Part of a small language model's weights: normalized queries and keys.
Each number is 128 + 24 x the weight over its row's rms, rounded and kept within 0 to 255. Layers, rows and columns count from 0. Numbers have three digits each. The size before them is the row's rms in percent of the matrix's.

# gate: layer 3 MLP gate, 704x128, rms 0.0842, rows 340-370, columns 64-127
# up: layer 3 MLP up, 704x128, rms 0.0843, rows 340-370, columns 64-127
# down: layer 3 MLP down (transposed), 704x128, rms 0.0844, rows 340-370, columns 64-127
gate340 104:132069130142104105146140093124106141119117122092143139106133117149120162081187105140123130155113127105123131094156149099143158155116125085137146135132109092174141175138124170100105092154133121
up340 175:072100165127123096152089114150123147122115117126122120121102141148121176082186100137167074153133155116119124122153138110152184125129129088127139164147095120152095160201131142112122131151139117
down340 140:102113159118131106159079106151149134118109097140137143100116118114157180098180115130153056127160098120110116118132137104134141121113153115145134201138100121112087156171101123130103130138086114
gate341 102:116130124183124154110137113133097106088119153117171108114117149109106128148123100052115171128107149121137134114134163109101082077091159116132129105142096090167084114104151131144113138137129132
up341 105:108111117107081080170088112126141119139130114126113143104128141146108145095176134156105064099112145127139113101119086099146144145175125139138124119106150138104128112137097156110132125109132136
down341 103:148138140164151119102162142138150122142132113061146130132148103057130116153090106128122154106149136149121113143122133129147119124107128085069111079120105152130091103125150142128121116117103121
gate342 100:148126119160089125159163123101113119133092139118142134090112129107113121106117126053105115116134128129142131155161144063163084126079164135170147131120143118090143142084143085161121126147154121
up342 102:106114140159171133175115109157103120138112107098152171133096119157156129127109103141168144116121126142097109118119139100094120090151131120098146122136104146144092082127135106108107135129157163
down342 101:093131148107083138147154137102122139140146158149118122121132095130106122083112154142148118114129138112062144133131127106140122150137144102207121092108165146083101093145080141139141079112138120
gate343 083:118087134094120157158108162116095107119133136085146144131149165142080080130110116151117124115130194115086135155141142139144167147117119159094157123149124086122124090135124091150155116145136126
up343 110:100143145087142135118150153128087130164122077099135148146105167117123104129159126136133106101112180100144130132184113147160144165115087084133151163088121111097136123113108098120093121083127153
down343 116:112118157139151124144145182090065148146138120105097103144124174172112107107128133141143129119098194104125152125159154149145170156148119124165141163142099062120129115150139122133105083117135128
gate344 116:082122166144140110153077152146142138137128153145120126142115136181121121115084096115153147136114124122106070163115125103134169126110095129115149152132119126123138159120166140155129092134133109
up344 103:078171140116156109114120126121125166156100121133159157151129131130131141081145130129123133078115158161138130135121137101108175155114100130102134144158162143122113133091102121148110169125107171
down344 104:116108099107159098143103128114096153130156135140115155115131133133137141116067121128146128158091128114136102147111109118139130144111091143088155103167134122130170142161149159092090139138136103
gate345 168:148155110159103099179120138158097094115133144087095136119090152136122107168140131107161114147114147109141136128136138143098095101105130171100160140145074106125127128086145102128168081096127116
up345 147:148089129158165109124168161090182137135131105123176147144121090125127166139126155166092100112105107134133131130118143112139129170148147074119095099137120141126161139165103158132074135159115118
down345 219:124077111116158163105141133081126166073123105135159066152145100088153123105136116159110121105117129134112160125159144123157134126108146113112120095124125133124166166152117176119106132129126131
gate346 108:163179093085104125111094119127093142144104117071123122121105086128162139143108143079162151147127134139124112107130129114123179168119099119116109171147107118144080095126141144109117075121137145
up346 109:104163099122103094148116138138130070148109163135151123099149157103134104145166112118158130115176160127095130106104169149145129138140138099145130097110160170089120111096118136118151150128123126
down346 102:135150126130134128123177140130079130112103164120171142135123146076112138100124177107105175138148124099127142133114106180146133137149125113161124136137098123142141098148124142157101137123123121
gate347 095:161120127108097138124129160103080146140107093134117099137128151098107111150110116124148137129126122123109136156119099133142096140130129124132157146114088111169083116146094102140057120137174144
up347 092:122126102106121160096165144119137153174131149142110136145157116152138145112166165127171124130134136126144106096145150132147094115129114148139141128136079105129114148148118153100149131118099132
down347 095:153124101157136118136126163050101113123112150142101143129156112115126103112135170139119123160137144123131135124092139103159098101141172149183109119139082115094108101132126132145113172055122114
gate348 100:098135111105160142175132140097116151094136098117156143120129149139152127171090165171164129142146127112110149132156150132140095151140124131160152126118146076134112071155139093106146127130122102
up348 097:123124136149128133132106102135175110138137140095169138136102149131082094144113115133148076135161140125139112111151108116127171148108099153079131156153140097138153125129118148147137150155157135
down348 093:093124126115166138171144100082141123096138099108150138159155145123116158142143188123110158098190096123108160129119117169148143132150089138147141124117146113102154102154144074097172075127146110
gate349 113:168117155149149143092118133111099123194135129140120083155084111139129125122075131113168140141141095121116177142129128150108159103125110085088122144117130125200136119105166130115081121125140151
up349 105:125155088107110148158156107116134154168146133136108083139137110103136146136171156150192106118117135132138161123074085148113136095134141142140145134115112151105102133087132118091116131097152177
down349 100:110131118108148143157142122102094145151134124087169104150140099121124139133129136165117120145101174095137137107095148104135138063132141107168151098126133138159094115150093117090083110105136130
gate350 099:106119103122135120119152114123070076128123115127138123116121133153113114160087132122118119131086131160154128130097147179132136123120099131148142131153103125136112137101153101121123130151141095
up350 102:127149090134113156066124113116129102127110124145112151122172072113133155127150170157099135127129126122147129128176168142134154110119084124148120135110087100088137116105132136117102128140160134
down350 103:123120122129155172132158134130106117128143088139102152123106122128150126115116113130128112143110098134128165122152126147139115140120109137192149136166105139125116130142119169117137110169104138
gate351 104:101138169073178122151093157108128147151159110146168149125121126084125155112128131133125079118140142141140149110133138160129126116133150136109121154158137105143114127103113139139162106153108116
up351 104:083149116149130097107129118162151123129081094114116122169129135093131149096132128091132137129114153110123134167117150115094124121090116096114095122140154136143110103120151143117134140146143136
down351 094:126110141150117110100173132106078142140108130133164109138139111146123123110132110106145165119172126163107149117122139118127126155132130110163132102103099142129080138087114128144166116132102145
gate352 094:107166112100138096124122110129116166132135178146130104096150120193176145127093161113165158092104073184110105115127151150131162149130080130119113136153103107145121153144146114163142137134113120
up352 085:165112086168115127137148114114161125163123111114110078136144146127103089159157104164161143113154091147144121082096139157181176102120163124107136133124153085113096133120119141109118132121133168
down352 092:099138118119106146110150135146130151103145120150152156113146105138121134142105134103168152100141071107145091182127110120161136158128106131081122181100141179106124115142129118135129126134133150
gate353 089:114120145125136112127126139129160160156118169118131150099088122120133112133176131060114170103134117128143116115166139095135139112115135129086133140149102132096155137079140128140091108117147079
up353 096:104084143061140144150125109115145122120167129138156119148088151107126132167089137115114127113121130120134102105144095166167150104126094160093120142141093090126175157135139121185123091159096109
down353 092:106105154119125136116109168159113059128148132119125132145051140150170136122109142147145121112120145132147085066129084129122130129113104134067128156113136141121113120156157114152152130126101126
gate354 090:165078178086100108145112161124142145092117113129102131114106137140115108123087155097097125119089074163145158130146128155126117116156161155121070126148129114120145116097107107177083131143132142
up354 095:094097102164112134168142147104128142130108146150153156120127103116094126127142189110144143148119092136089123118140091138128150155155151145121124089122094129149161166088158114139133140116146176
down354 091:127115123161156099105150133120132157120166131169109135124122137082130168149125159092125179169149147135113098136140105102120145165151127142120133137115146125082108167153135116153136111070157131
gate355 091:135123112192138127100134121165162138123113126073131164093158152094144126129126131146141087106172132128134165100161157121130136155147146123107090120106126151139125164133118131091138183121119125
up355 096:148118107197098088102134136120135157111118131093121135153137113143128132107150139118155105081132150156094116124096138113089115172129178144168100108104144144127102157145128112134137172125102102
down355 102:091172146136122163123126158120150157103153151079154107097100119119127128133123115123134114102148178183091115114128082118112165155130115139134118172105154121181117111140115106115138142146093106
gate356 100:131157180167131116108129135146106159115131112118164137146135122104115088131112102138151140092131140172125118131144138140147139160139121165160125133143104139091075077142153120144159152147130125
up356 093:091135136132137131124104127144110143119136150102142145106111112178139110163119120107123126100131090170153121093174104154162120149130136120134119120116136112108089151122146157182122123124111146
down356 095:104110124118117140141123140101147123104106134113121117092148138149141157128105135117132125134152104125161147109100122101119100121151147127111162113119152105104142145126105132072121117088131152
gate357 097:207145134092107130091076113138104131161162155148153138158090159144132151143157149135120146155152128166140135109104142155106156136132132145141123152129111146171126111127152100091127097153124182
up357 095:117143114098116137118129113182121133127131145124144123105157136126116142091118134111121120110081087151184109085114143151127160058115127089151104144159145135119070109136113096094099115145147135
down357 097:100104161132123137098135130137142139078159117129085116150166117096101108111121090124117144110126174078118119100121116141161141100136117146173103168101115089145136165123113152146131152115131119
gate358 129:157114166102151127155141140118117145145137110104146122119136136130120127139111107124135149121107115120098135144122148124137157085174125143124132140117111120097121109162098091091102108123137129
up358 105:105105160117161096119135102118098135170080109091112107083093146119153107127117109146134135144115126138136149114126126137141148107175154136104104142134157103107159128115105127092146078149107188
down358 124:111141073121117117124106147119113086091131132174136165146147088152120116127149128116155121123138134097135133133116143129105125167103127113130163106166106115168145125109132149140157160117131116
gate359 104:129109117159127137113179153132155132150122135079088115140143105084128138136148109154168142139127122141157168130143179166123086136142129128140123168118124151160165128157082108098113112087156146
up359 093:109123078133168120136114158134159121082088145087130137145098117170118125115118115178155141166126151130154105155133131130131118130167125156142150143180104125113182148135148096188098113107089099
down359 106:141126104184170121102142167158148123127090125137112146131109131108110120118102144129092127133134171150141136134136150124146127163128117142212124147140106166152166109149125084135112133104123104
gate360 109:157114116107154119111130135139130121132092108142105162143125095095131154141086141171114134112100140108136153137097088166151174123100105129127136123161152122175195087076144126100143111129156120
up360 107:138139126132165156121126085138093106107118108083166159131171120142141141090144130114122118094131103121156086170141097104140142125132149116118132111118145114126119150083174148126136123130083100
down360 103:110080167124151107164165165120115114149097102127144107128133130114113106126116123119110154122149164083124148133140126123091121094097123158150105141152134134098115135129137104151148133140143140
gate361 086:142120156129131140152122151117120097146148112125136150102096147139126109116094127129093125113117132108152158153089147098077150120121135122185073137153101088158172124122134106129117160102149153
up361 086:089151144104093135136125133140101078156184147139110166107116142141106166115091138156076100145115139149135110155102159103108166144128156146198093128120094094146171094112125128095125137153106159
down361 089:123146119116111156106176109140160151085179149154106154074143103140143157127106150126099123121131128176168104123130104092153155134093134123179142156147117089131177120156096141116155164154166104
gate362 092:129097108156144133154126132108113140118143154107172134119173153112117133188125122101170105108083097095142127136136117122152117102147153112147082103099120119143121119145139106098122133103117090
up362 094:168140121112149135121097081150090153193107113153103111119114128129108118125062135174129126128159107116148142151119144137128152096144116134090135140118121098135159106109159149130127154118114154
down362 097:133119147117143156133120168132109134076111133119119125107112119146132093165091143109188098136148100148122130104138134150113137159145148120209137132126178141124116159159129136100153120145106132
gate363 087:097092141147154144164150112130170132110090118094140208116154135110111103125175109118124103142119118105128105128109139113147135155146054105136149123110167123109128152128177130131142129138126089
up363 092:105148156133140111138091142117098135166188146113094147118116103090132168126107130142166156122103186175126150124133143124148139094097137174125085130155122131136127063133129127120088087173169134
down363 097:116149106111124103117145120104098109110172120071116145066125143102163137111093137140185127123113150128111151151130130161111133170135169147117101103126116155103111130094119128107127116134111123
gate364 059:132136107132115168138153130139081144176180127106137085152084109153121118160122110146156116148160112163128112088146126113127153096115122109121103107149151138109116145146117116152121101127113159
up364 062:132117155123151083104091115115185135087094138144138151109163124113132127092108151104120126124099130114118141188130105171109097132151128140118147129111118102147155100112123142107134163159164089
down364 071:099092120137141151147094142105122154130079118143112152116122130125119084143099095146121123140098129096113184144134156149140124159154106128160104180153138086132097150133099144173116104147077130
gate365 099:102124092138091157173080144119134132122105138132124102148108153184172139184116156163146137131129109125139117110106140107134108117137112131090132121115061106145093107134161168151185107120162166
up365 096:148138150082112129119118130121082144138140139127135097154098124171119099127125119111103141111139113075105141120098151151126118084106163137154122127122109120170102103186136140131155154101169110
down365 104:163135115163127110110122140159113129142113182131136130118121146113154119084106133072103107137154126122130159118129119163116142125137128139191124143132175173166130145100116091131138163107120112
gate366 083:140105147177171120129095144165125161157126155115139142116124129175114128142153118148116138128171088043148113114150152096093151143071125133115130097177110138133152157116156113091119110156142115
up366 090:142141107119111127138143118174120121094148166126103115125145122117144086102132136138143113139156085173119126109100132126110113122138081118136139104170125123140137123138123155132090107164136148
down366 091:127132123153136120132159082083108135173130095084135149179141125148099133152117131126105164150133188101131128122148130141102163157090155149130129117137101146079142122119116149138142183118132092
gate367 090:146145176116148150141076102141158126125160113111108093134148140115154098145145143116134129093151174155165125107128125090141124095154121143110119121113086114134114132101153121132112096141097156
up367 090:143154113181138148119152074096129105121142166135121130111136151132086096107171081126135101166154085123117104121139132129090148138120100159133141114131122115150107095101103154096102143070150133
down367 087:112172152118120100129131115156132147147123162144131101081100173110127165170116128120103109127141141140103111129119150141127128131139104176124138176150132150169146164156130117114102135123112080
gate368 100:148113140072099153142122115132086157107154083117135144060084129096176176088129124141137130122089110135130164096170115127105135158129105131113121108148109109152186132113108143131144102107152142
up368 103:129180161169105158106117161090119126155168136104077137142124151141179101147152173129109111093143146144141103160153116152119175150121109115107149144139132122116089135161132164127156139157137118
down368 098:146166141122110147095125163102134080136087113164114139129145129142085158174121124163114121145108107124147103122106167133122124109142152079092142174159128123183124146178127091116139092104121131
gate369 089:089143147106124107119134164100128141091112094098118108135112107108159119136108131136074109146139093138150080129153152151093132160168068131104126133140114120137135125109124086120100129129148115
up369 090:133103137148130155171143151132097117110148171161113127126158151161131121157130166073114132119120108102113119103082147101150150091103200123131075122129111147140092131110154163130103121145112120
down369 100:147127084137135123160124126126121123135145127163137142124128144143111116155161126102114125116097107086131093137098121125123144103101185138072104156065134189064154140118122184114120128168143125
gate370 095:132130101105139167164171144136158113144115126127129096125137156109130138159160116130176105077141120121138167089136149149080150171135102114080137122101099124088124111141107107141128144114163137
up370 100:145149171125152113127092102153165124106099113048136122140141127136120130149151117070153124130093139070151136090138126134174133116132105130091099132118122121139116140169108099118111118117067180
down370 093:095128121131181134119088133149107147083134162143120166130131146145094098121135103100138133144120101121176157113153149170127074140125116122120122152170123127110129148111114110101134109150133130